config.yaml
num_key_value_heads: 3
head_dim: 32
qk_norm: false
parallel_block: false
init_std_o: 0.00809
init_std_up: 0.051
optimizer: "adamw"
lr_mult_up: 1.03
Each number is 128 + 32 x the weight over its row's rms, rounded and kept within 0 to 255. Layers, rows and columns count from 0. Numbers have three digits each. The size before them is the row's rms in percent of the matrix's.

# up: layer 6 MLP up, 384x96, rms 0.142, rows 334-383, columns 0-95
# down: layer 6 MLP down (transposed), 384x96, rms 0.105, rows 334-383, columns 0-95
up334 071:159165132190111094130091148153027166178111177135119150154076138102175120075152106134147123102153141147203106151106092106105129059151155171116127157135077104190137091151129121088129138152096118110118176130170151131132143114161114115093156110115165153132097158135142183070131164134191126083
down334 080:159185152104190139181045113112255064140145144144131155086100140158105145079104176148132140086141166111128108121121130172098140110107108132152142158147108126088138171169116134095155121125152163131096111122119140167088174100144085132147138135068119087096141123103074125099103163099145166107
up335 075:076151121199087087151139148126072162149110084136114129133075104140168117112118125157111103084083191175206137124115093081120058123196145114122118091109099113157143129163138098110137172111110135108098147143178120093124111106086110164072139130131156144141098192126132187132165170191167138131
down335 089:103156152197087142083123168179236164143097138142115083107134196101163153185132088115146108077111170172167130134143124096083097125168107157139099110138114114093103150140128134124113090161153083151106098137170110149088068136122060118097089110140163117116135104078140123106095167150152132082
up336 110:108152110136150111084170172145072140134120123095149154139083174121166132116097081140124100127126165213181122159062124100078109103125119179099132128132113121178119188130125120073101130156112113144121209186094142108134120096130136112127128116119144111151102184135118181034113203144155157109
down336 130:134134133101096102102085101167104144120169096100105079070211090147135060099129124128131118107076149110156107079125107160150099104171100167147110177039122147143138136058106135141110154149164166148198066089118135162083144136125137118134145141177141113158117178099155166131138097132175160149
up337 098:152147120117140103092163162133059128147108114120152140151093139119153100129108093124138081117095157177202128138072136114093117071138141169102138105145111108203181187124150119085101133163129125161108172204123159123126129076159140150095106094116139087144096174130112188050125190160162157097
down337 103:132176130115139081107072089178115112127148130124109094080170116182139083103147124084159134146091122138151088094146092147126138055137085143116138165066130126141129145108094138156132148170139150130213112116053136154041154142080132148113122115130133060163164203150110133108125116136186155113
up338 111:124170175126072131127146154147084134159095080104165156116156137112139138106096082124137110123114118165106153132106125106077115186162178176094141134094103151185124199080106053144145128187118115120158189148151171113100102134132142131127059119082127100148081146085123196091133152154142164064
down338 201:163120159131164139145130101143102115109107102138127082153210147160159072122111103061110091145130106105109155111085146174154095141146064149200136123159148108134103104139143100160100121114123137138157077160182170158114142054161152130121081148186138141078105129204078145076166072125122110127
up339 095:101147121181123078124142155147045161138145144148140120142141163112142113109121095147149082140130163160121130153063056119079104105128167141074149106154085100172172168143168081089160148167117116096118150135158135099110114117140120098111156119080173128121125169129124162086089209157182177053
down339 096:160105081132142121144071138156154090080110131142144166083128142170098153143139120089117129120117066132087149081139195164144163126049133129066140082170099159096127145150173157117130121142156116129101071120089137178120136172142110087157180119151117143117194095121077090168175148078111188103
up340 099:115203131131078144155144130125070135183130123098165124119129155176206134109101114143139070097143146139157147119073142138071043130156157172098123122096079135172119161097112079103127114137118110124128177120090158108106131135127136122118117112096112100150092229103106201098151162162158166142
down340 154:096121143144182200135172161184145099143180091091155124101173166138127076157119162103121174050101096151090145110134122124114129096102184143097140120139084114164074141091105073169089105160083151133101137154129083179151107123163159092155160086083177178109145114145111149125108101130088123093
up341 089:118171131150141068107135140135045133144136113126123114136097148162199108136121115137157089124122172119169151130074106094086086101158142161108141112148101137192136153154156085096158118163101101113077161162146146097158104080166132149084152093085144119132134200120109198077135188159188162081
down341 082:130169101123114099109111116213160074129122177122136159096074171153115149160129144089150189076131141105076169122105104101098106129115125103123202112107079153097124181200120127127139117177115121144109095132123089128102073107158102146129133060154152112137171125155059139091128197123171141094
up342 076:097130094194117101104106146129038149150084118142160127166079148110179129182134158101141057126153172150191115127121094097098127069120152140109123115126072131211188140137137108091115146152110126124099173188133131114084122096119127143125145084109160125155114186128125179082142164127183147103
down342 094:118154075093148185120073167169215084152144143150159128111155101098159123141117170108122156114160078152119077078141164151101154055107111130115162137100124109072135174090103107136123112201197204057129089128121099130121117100136098129128170103122137106122128148134086119083121123141153095102
up343 108:117213147140098146143112147147087132131137093099142157139104135152162097138091081162096165116176173094180181128104122130072082087154179169074124111144071115167129174065116111104162086131113136142118176108078143107129162123098141137127160130116154112173106199095133182053130150164118151124
down343 128:129120114094150200162137130148141146110185128137164159117163204099113096118121159101140164127137147145173149088131159131127173067095105162099114127097041129158134134135196093127083085110141154129105166120137048138180061109118142091130154133091122189087127091103125122145111068113130106080
up344 100:108111147140116117134187151120121131096153155158100175160137139170077110147090089122113108165125174128137164153116100123115131137107125114122152105098021091157178126100219115143160167082128112206143128176134125127086156098132129098099108055069120128087152155181076116080135131118173128131
down344 082:080163112110069109166167180120114117104187112137087160165156139198103157109135158096133139202129117125131122188133189134171167102083114105051121144104141150129068127163146095086143122099141150101138133104118164148145155150132127161157104108091090137097103121086134107158193145158066067101
up345 086:155161093128104145149154130136066126125057057120134097146089163138192121164110135141112115137182162138165168111083131105113093103178120160096095145139091110161170173162163097097153175129105121132154145111128152096127066076110141189104153129117136100173101164085120189096101145206143108085
down345 102:127206152117151152058101110168208147125072121129215124152123140141178145101090129128108119126129142159101164139109136094108129140119048172118117119118143153109074135143145122143062083169118128138118136173108094103130000167112115123092107140101140071150122143118119129133111120164115127117
up346 111:097145131137118082094179162159075139164120101140081163137104155127144091165088116144153153134117190139143141116066102101093065142162152185126153143138098149185138186139155095072121109150125082143094177153124163075128087092156132113109147094073150125143105144099098179093119199162174133077
down346 069:174092174059078142082099122137113107094131165123136143061127112102117099158101150118171185141123158142083100120089141132133114162130095159145119163108094107165064102145127197135150159146107174197090147166138146148193118108176170175094141111099152071115050131151106127129107124183134118123
up347 117:111204143160127157061116141183105127093118108134100110088064171141129132070098109138088176087134182109081174091123122134060105078100113135112174159155068121147119185149149099135166164105078094182154148123136160137149132122171135146105166143129127116213107134156098144088145129155125127148
down347 109:117114133143167192089146103121142131063171126132118109144186125104113220083148150095117144197086088095141203143166089085130160156162112125147143144093126134132074072112136121120114110070152146059115079136129128103128112172187124142136139127121142108067093125128077160157101122151138087166
up348 087:132147131103138153099119196143123111164117117136127143147117094116111062132107135146118179097152112113135140111150163080133115156126081170128127096141074145148114166108164139118072173103111062173130191148047113114111027066087165097143102082126168098128149147114114143047141130162142102099
down348 073:145170073145134160189130149127163118121122107167084134135047149151092147193123148167085096126136095097145177078084105102101103138158136102164164167112130136109153102139127116179152141118108076180220115067149040130109088116076140155120115092136151134143142076139110117115128162134115154154
up349 088:121158104123095091081145176164068134103118124151118154111129123128130124099078080115110122158110182142153134156058129134095102099137108150136133146142106123191155211136133118098103143128107130182138168158132169110148120050164150091062128140078159080135085164125150188061158153165153167079
down349 102:127167175093100084100075117138089144114134114102112116083182081145153137119125139139160171124141128134163121076168154177160158095073087138119150118029155126156118139151098113157068128148156187189213156122127109111116119145115143125103075109150161084112084176129121184114153124074150124139
up350 076:121126151139109154078144184171068133129111129101105153142132153149163123120106126113168106140108133126127139132082110114068093181165148209126158150137096128178139218133130072094131103095110084152081152155091147088107125086149176161043121089092136094107119159130117167079111180171157141106
down350 081:117167138056105193128181151126173069134169145078118140131115172096147137108116073149153130152103098132101109132138160075117114135130134170119171136114150144146109157127128142144112097151115137149128139146132149133132102080147255093138103086070150096137102160132083140093058147190118090085
up351 090:098121117131099124073129142113067146089097143116128148154062172131178156139100125093154153176142144160126149149092131113088101138172152195127197165168119082193117135137150101105108083150122126102104180188152126080095102089123146128092104088069152107171140144109074196084111145167156128120
down351 107:135157113121123148107209132146099118147127147083120134099148179088152135061093187120158127175143147062135149109117109119127150106190145159149129180168107117140059124201167163140133125097111133068154101089159128124130123181142167133149077064124103095109131138171085152113067094163093096102
up352 114:072156150143111094114158149172059143159135130129128150144101159144158101153111105139142115151104187133157139118076118099088075125166169156106141127125069131189174185121157084082129123161127102100090159161135177076091104081151128137112152077088144119154097170101104157082130201182178151106
down352 072:112154096089142149160125139113151082135124126203169131080108137101101127170090136095098147153101088172063089126190128111126178145116116162099179114133150145130101115079132163114207105096110142143173143148109123164076115067064120109157182092103144104141134154157105104117220102125131088105
up353 098:120201157126081145094121126133073130167108105150148099113109149080142087137114107139114161115123139119146111117090160138109122117112104163136141178119105149171174216138124120101112128131114153118095207123117165110079068065155139161105155136101163120168115135101132188026092154195134138079
down353 106:130164128082182106090096155169171154145072101083180162133119105132154169090077172091126161172147152151132109116101182062092116133144095120104167117105062079107111091154094132150104118114142170077159173162123160125198091167132144105092153176135103085126096140164073106133119138156134158123
up354 073:098163177191138089133113132121018147180159130111111119152073172155177119133142135107105058076164138167171137101090126086149130094150164152135128109123065108180113136145156103130173115118103139090136164135194166071143128113152122143092124105110117147144093169132109193096132175133150136097
down354 087:121188153130198171113098127130245112166089161132126111084113151119107135088135142113137139105141135099125185127136142186133137141110095145158099073114091126060145137140119144168200096158151159135121079132124143151123119141155050097147084104139105126129132079120096081093097159085092180112
up355 093:124161116124124111106159176153059130130108127107159132122085180145149113118089067126137103147101167166174124133058112118064101109146133160128147137168101109197139185143133110100118128168121112151105184155120154098148108065190144137085135109095146088140093169119099187048126178161155171098
down355 094:101143132131095076106080098174102133134155095105114129101177133162160094128130139137140145117068143108194113070153136152130126111124100126140170174088132102175101107091107134186066132160193138145216129134106070130067135125138134120124101104166138056173134182146104160108100092126180171102
up356 127:109160127133105089076170148169075142127137134134137147122112163134150064152117112145161138154136174134165142119074101102055078146167160175109169147142081154179135157148151099083134107152122091125083182167125162091121097083137126136092128108074153091132098177078109173072105176177164154086
down356 059:214165134130098176113084083113148116093128109092133186109084150097163109135144135130193171169090123121106109205172076145107101201173095122149177133104097085127128104139081134167142115074101148164153112175126125118113103114142149124110126126104124104066119110150102167077122060148099139143
up357 112:133162119126095084111154159129089133095111136131105188130110158150144112168108072129131153144142133132149145141088100105081090162151136169013140153091091132159143163118166132129123121139121084145051133147117168092155080116175137122121120077103167128178108229096129164086113184164150144116
down357 084:154107188137159125116152111103133172124143104119142093100199112078091182175146071104074149116129100140176145053141131151122156124106134193097158171116118145197115089141131151164081099144190132146137128080162116129133090142085087105094117121110121150125119128095113113145170081092035131161
up358 064:119178140204103089114123096134008157137133119143122150174083132096193092128160118126154095076160163115167106162126088100118137133117160149102150108178079113210150146138135128109140117124072102136114187112188131094098140118105120148118129119136164157112120173120134165081113179123174119101
down358 084:136151132113178142194105126141253095101119157176146146108114122096145100157137150159129188098129136103079090119173120144042152104123117095103106107136143136087106161112112099155148115175187165099133101075136093133097136112107055127169176135129113115096147070119126070121146144129096127114
up359 101:085165076127133160093121140135066135144088107101136154116069134090187134110121132120130136144137156171182119150110133094111126091146089154144181143141111152162114183133114103125140091125109132119088195137121165110137125109166143137112117092122155088168142183092126221019132158159168073084
down359 113:107191121104141145086144166225130137153098121141141094076144103106122090101125163107120113107120166080139117084120146079126169107102132182150147154135079131150113130070121148115130138135117190125179157121120079088129076078134175113098158185126094068132055138110144133105136115154131216104
up360 092:114157125153106089062119167143058144172097113145126128140119143129193122164104155112143090172146133138156119143083139112109108103160192161136147177139076129178149152135133120126098103124086122093110172142135158056078119112103123136105155081119187096135111185090089193059140165171178120089
down360 087:146207104120122200097173145109160122134108178112152113154126118097051109181135179159136116133207066100113040106150101138088120132118163162126131167147058122113162152133088120123104162101120220110134159111118128089105114092135115178125150129123137079105148123131092113098116103146131108113
up361 107:118137132136154107100173174116077134160096115118142133148095189141162115146093098135136105134103176178157132148082113110068098105126156156108154127152101117170155189131123111032120143171128110112119201182105157086132117083172150087100142121103152104151104177120105166053115178147179153083
down361 097:058116131127111114111109094156116137154146149125133074081177126135169100136124158142150155082060116096168093069110037177116137066124110162181113141067114120149136189082107128164114135149175173132192104134103111134066175138153131170125141135116134122166150193140142150102139124099135166106
up362 071:080121143204124126124133125152018152159120079165092116179102124104186070152137130138157069110154160121200097150081120112112116184147153149134117140141089117177143117098151137122142162139116095105112166103126151088105111124106135114101119090131146151158113203124068189114109165172170139117
down362 078:134156160179139170119123162180254122121150104182109128138065143140139102152070153147120129089147193122090144117121140119090114116117121130141146086074115117063091109109136160107103111148155174133094110119123123087088083093132013159132141123135101126107110099154100094156151150140115135121
up363 141:090134190166162152071159116097110131182110107137166138102071172148112168164151138141118123156124171105117178071065127091142090082103209110097160100125082121141160186116120132073111100099091137143125151161098167111125153112196131158059096106113133128187125145078107141121135155144141159131
down363 127:160128148141109092137126132118131141090119196091147129088134150150080125102117154061133138111131117145077096155125059134083110179161215105200136154130109136157098139161163056106091098120132096141143115071149135136110116120164127191142094154099169086133141200110173086118093147118177172122
up364 100:121138138130113085144138139129067140122133093105146172107135163088169129125094103132186169136113126128174106145067107107115128147126137128072163089108120130167108199105114114100105149140135084139137127137094172106100095132145134123102137123101176113190055183129088197124136186251152147094
down364 097:121074087151124086112123132185171133115135101157121143137147174137158090177116118142097132118168158057111100130096181087155114145063143209165116157115052128112148134120127110106136164112133106097126122123197132148161112082132091086096143108112155131085110062141118118137155182099142195198
up365 119:073175144125133106162118129170116112103121148107155125157138121172147071112099071116104108095101175101129147147121157071100116152181106129092169121129096128164093148088186155167132200194104111131148123154095179124137066070115146081138076142094133141185141135140207142108095146123103138066
down365 093:155084135145107128122188110116108119079115128159157144135134159142164117139155144145150137227088083131147077132105090091156179163087148131051110149140113130139124138173138123076128084103104143088166169119114213083135156124163124112146150085093134149082115184100127122101063152153166106068
up366 082:093151110123112131123131194190066129114108132106129123114106138130114138103102127097117148181123152145137096153077152128106118104157151150148176169137109125203120206141132106089118127117087112137113183135116182095127149093158150124067159064080175082143084157161121192038111133161163118097
down366 099:106155107056146129087118124183104143154126045085148114128144091115127169103085155105103139141156122116159144057145174062152162121111094192152180132142119121175094132131103143104089113112144192207160156118128120104121087160121211165100089126152128089127146109104107172127163097110136143105
up367 107:120137141134129106104155154172079130162125115127111156139108173129180121143107121148145086127128164140170130107081124085093076091163135150082144129111079115193156183153163086071118112151113084112076167140114158082114091084138137132106160093062166102155084151118116188105122194184198141091
down367 072:150187155086102086102109137204158117080088136114127109080084137141147089106101174086114161119152084116120113057127136082098157125140088136090197133116127129121134164099066161157162074163134146080134168164109171112119155078131141173110160159096145068148143165181130130139132122165178107108
up368 079:135189133174124064134128137149025149169133116100119146145086137110218127090152131122157112083176167139166113145114128088083091075158160173107136129136074121171161142135142110145164104143133089106107165132165132102151129119120130120079139114115169136129092209121103184088123166154180109100
down368 085:115183152141138133154135111146190115135146138076084185073087161116144122123107202127113205086159148103124101119170104150043118076127159172155094110137152157110100186101090159165119121173122157115112132142144093131104163082072054114142121104146163142107186116137124125140140085131089101124
up369 110:093148075135135110092174183142078137119114121102140143147111203136160106118090065120120124159110164183179115156078108120061104100149126167112122141147123142176138162131114138082118148186118115130113183159095147091148121082148137096108148116119144113155071189137141173038087195152144133103
down369 156:136131132108104118128115110183095116146167119105149088072179113139114085114147123127139115085070144104164126055094107123130148129147131167137131157032169173150125146059128121132099186150159199122191073112152097155061106131097161106125127118158145092179118175102174177119136105149137162116
up370 095:096141134150111069127153171158045128171106143141092144127094143152169112151113121150124119116148170146164154097079118079080090109169171155129118113138055134162145161150142093095138120143112123121099169123162184080133091095126138125123132105121163106164091203098094200065142164189161154088
down370 081:110172120127074107123128118190189099152133085184120115105133136103165118113088093128123161136098141129136155074124102156088089126157077180111146121139124108114178136176141135184190096149087141134128097148094081159161048123065085192110056139119127104120109155115153143096094122141156187099
up371 074:119164110163107123126124124146029151174131095150134128190066118133187092160139119117163104117145169118173124150106083097120098144169130156114134086119087122192164160127156069104128144165097081104089157139161158113146121138127127163107115082103153120119124222155135186094116172126193098099
down371 082:074113110140120146161108133169212115135164161095152140126120125179134103138137195156120172091092139105051062109129132092086109111161126128184120132095169136086140181111090103148118144212140147129052097131173102135094164085091046123153157132124101111114148114126123104121159100120114118155
up372 118:117164126123147119087167166134081129102139130112143135132098177160150120124090091134131135123098161192200129151084102134074081102130134151126138129142103133177121204157119146063107147188136127121115197169080136102135103072173140102123160127112138093120112180114136186041131169157164177096
down372 123:117163135069139101150144091173093130108166116117101143124180119124111092096113145129171123089085137109164101058113096144147125127151123178141100146066119191140096114082091122154126162155164164181208084099076141164052119112117164090128093127141145125155124185094161168132102129105140199140
up373 075:108125139142117137079154198177068139130096123094106144121109142161151145113114107116163114119102150134108138144102119115080100189180132195125157155115077133184129216120126072107125099114109093148089165164097167084101106097130163155058122081084135108116122154138123180077093179176155124098
down373 075:116178148074129165132192140153173083123140131075128073122099148105168167097129082123153130161107128144124107140132143100138115116105138166139123145138144124145108147118122122117119110145128152132076157187126149146161098056132255061107113077103110097135096149140100131081088142202107118073
up374 105:138171169128097138151130106133085130118134124105183157127103122135156125135100064160098129138126162111205184111085102109080068101141164165080150102148085116202145151090099116101144080120153118140097206131068153108100149105118136132123137140087129137173113215090156182096155164168131148129
down374 129:144118129100159135179150139122159125129182133128165167144167120067134114111101168123124161121129118177153126065131158126144218035078104142094104111121100141146131126110200069147097090115163148094081143130121056137175103132127138124159133104096151176117140109075154136136098053146098133086
up375 089:114171164160141109124155148151035141155138108125145138171111148130151066161124115131145065114099198153165153110085094101087109107157140154109138103139088131170153163103176086102130175147104103123125153152140147089105099108133137140097111103097172118139109195137123185079100199207177156107
down375 078:118146151117109128100097079201205124130117125156163142113097181127140065179112130127119143077100134142121104133116110113145143163124139148127144089078151102113149168116180078116166120192100123161135066146135120170123151060132021135150137118143133148094152153147071108068143161081176137126
up376 075:114165180170159126097138133144054147132122109124138164158125141133176112165133127113154055108159169140157142110105091094099115087110135163078141071136066119233118166165152112103132160120093117124091187157109120101077132119123114136125130094116193120117129187122138199101124189138164155103
down376 083:108135100095147158164079107135202115120161149128137140110176106057145120132133150126119192108151090136085101102132124101080149064103124139117152163075161081107122204106091068138160121201172158061134133132152103129116117106157084121129174142154167123095123156135121157112129141146072052105
up377 125:099159142154115084103161150170066135171121121124113179123091163140143081142129093175144136135128181130142135100045112092074088111155152160106160125135073137173150165151134096078133117174122088131093166167135161084145098094147131150107147097080146124163109164115099172072116194188170145092
down377 066:166155137071129114096114121185104080170136063155121150121136077112193151109147134069104152146130096156133171111124131085201116152142091089114165116148130066156136143107168080117113137155125147183153084187108117140120052081150143146089120085139161148153160126102134137126119133165199106073
up378 145:083125171166174145056148128106108131189119113138165151113076150153127171167141153116113107166110164099118183077080127091158085090100199109108160105143104131134174183123131148063101100104097137118097146154090183113126155115210127128080096106111121131193128144066107137127145153132140158121
down378 129:152129125139095089169132122134135139092115185099139142083140135143081147103123141039154123125145118144076078141122071128093119194167214115181124146110098130145094146162163064102083108130154116131152103077152114154112108113202120183144097153105153090118136198105162107118111136137178177123
up379 074:110138160169103105165105119138056140103136139166118116181053111134183090120143099132130083087172174118234073134108113117128122154139120170067141131112093112186122125119145148087098179175087072116128145071144149126154149112114129098143126134130101142179118179156112192126135129133169131089
down379 090:126126128144163197162120110108251133123173123091123158172148107156167129115128136122145110072103182183121088166147151065121129103137141114109114133099147095070133144060125092124066128127143097127069096100159099113121089098122068185125128134132147147119123166110102121132129148112110053171
up380 096:102163152147115124121138171171046144175113135130151114161116160136124079121126115153129143116103167139179128115084108126089107119163174162111140099137057108196164186107164089115123139134085099117099188130118190111115104109129133133105141072085139116146107211139138175068116152182169120065
down380 071:142153091060091128163139148129162093186155126096169181131151101118067103172096136068147093106169070132088117122094192172154133153145148116099205075105101117103113137114162095162135125095142128158097122129126114165122173120138138150141140097133105131110198103088148070069167067112150147130
up381 111:154130172128143156131197142141119143188173130115151100121115172136129175131130095157096089166176126105104171117106056126086109138132177164076118144123008108159129144076093114097153093136063138127171191141115151086076158159134136129114135132061141107133091107105111149090114145117143150130
down381 072:079095139118145148133140141033143127156129114154090126123163120139181142136123176136138213110119152112176129057186143131142103219158120159078136114119136117111100148104119102143134112146133103106081104121117119143094145094217129104124105121161076114070119176098148145129112203146155084100
up382 119:114134137140125095116184152186077140171116118140114165127112163137153093131126116139149142117124172145155124098058102063090075128150155147108173133123076131175159192165152095109127100161112091137083173154145153091157070094161132131079139094070153104157090170120108167094097183158181145076
down382 068:114109167101161130134093149126147142167155081107105097163108120091099125110096130077106149176126117186182107056093124113153137161092077068162137156122110112168143124170114093120189068146070142191177158104114122101213091128171135124116119108146195139123080138118113163082125143149107126151
up383 113:080153168132098093100168159141085132183079114109146165123124132144133132136143112146118115135124150159122127137099127080076126124167192131091126132146078137190169178111116055114154152164095131106097194138159191092113088122160142110115127125073129097185095144081110183093114168137154147040
down383 207:170124185138160139139103087143112122127107106166111085162180105174163099089080079062099054135121141123115118111070115159165102136125085114169133102140138106133092134176124129143114112108116133153179095181163165135119146071152144179100098138183120140108079144212115149093183082131128107175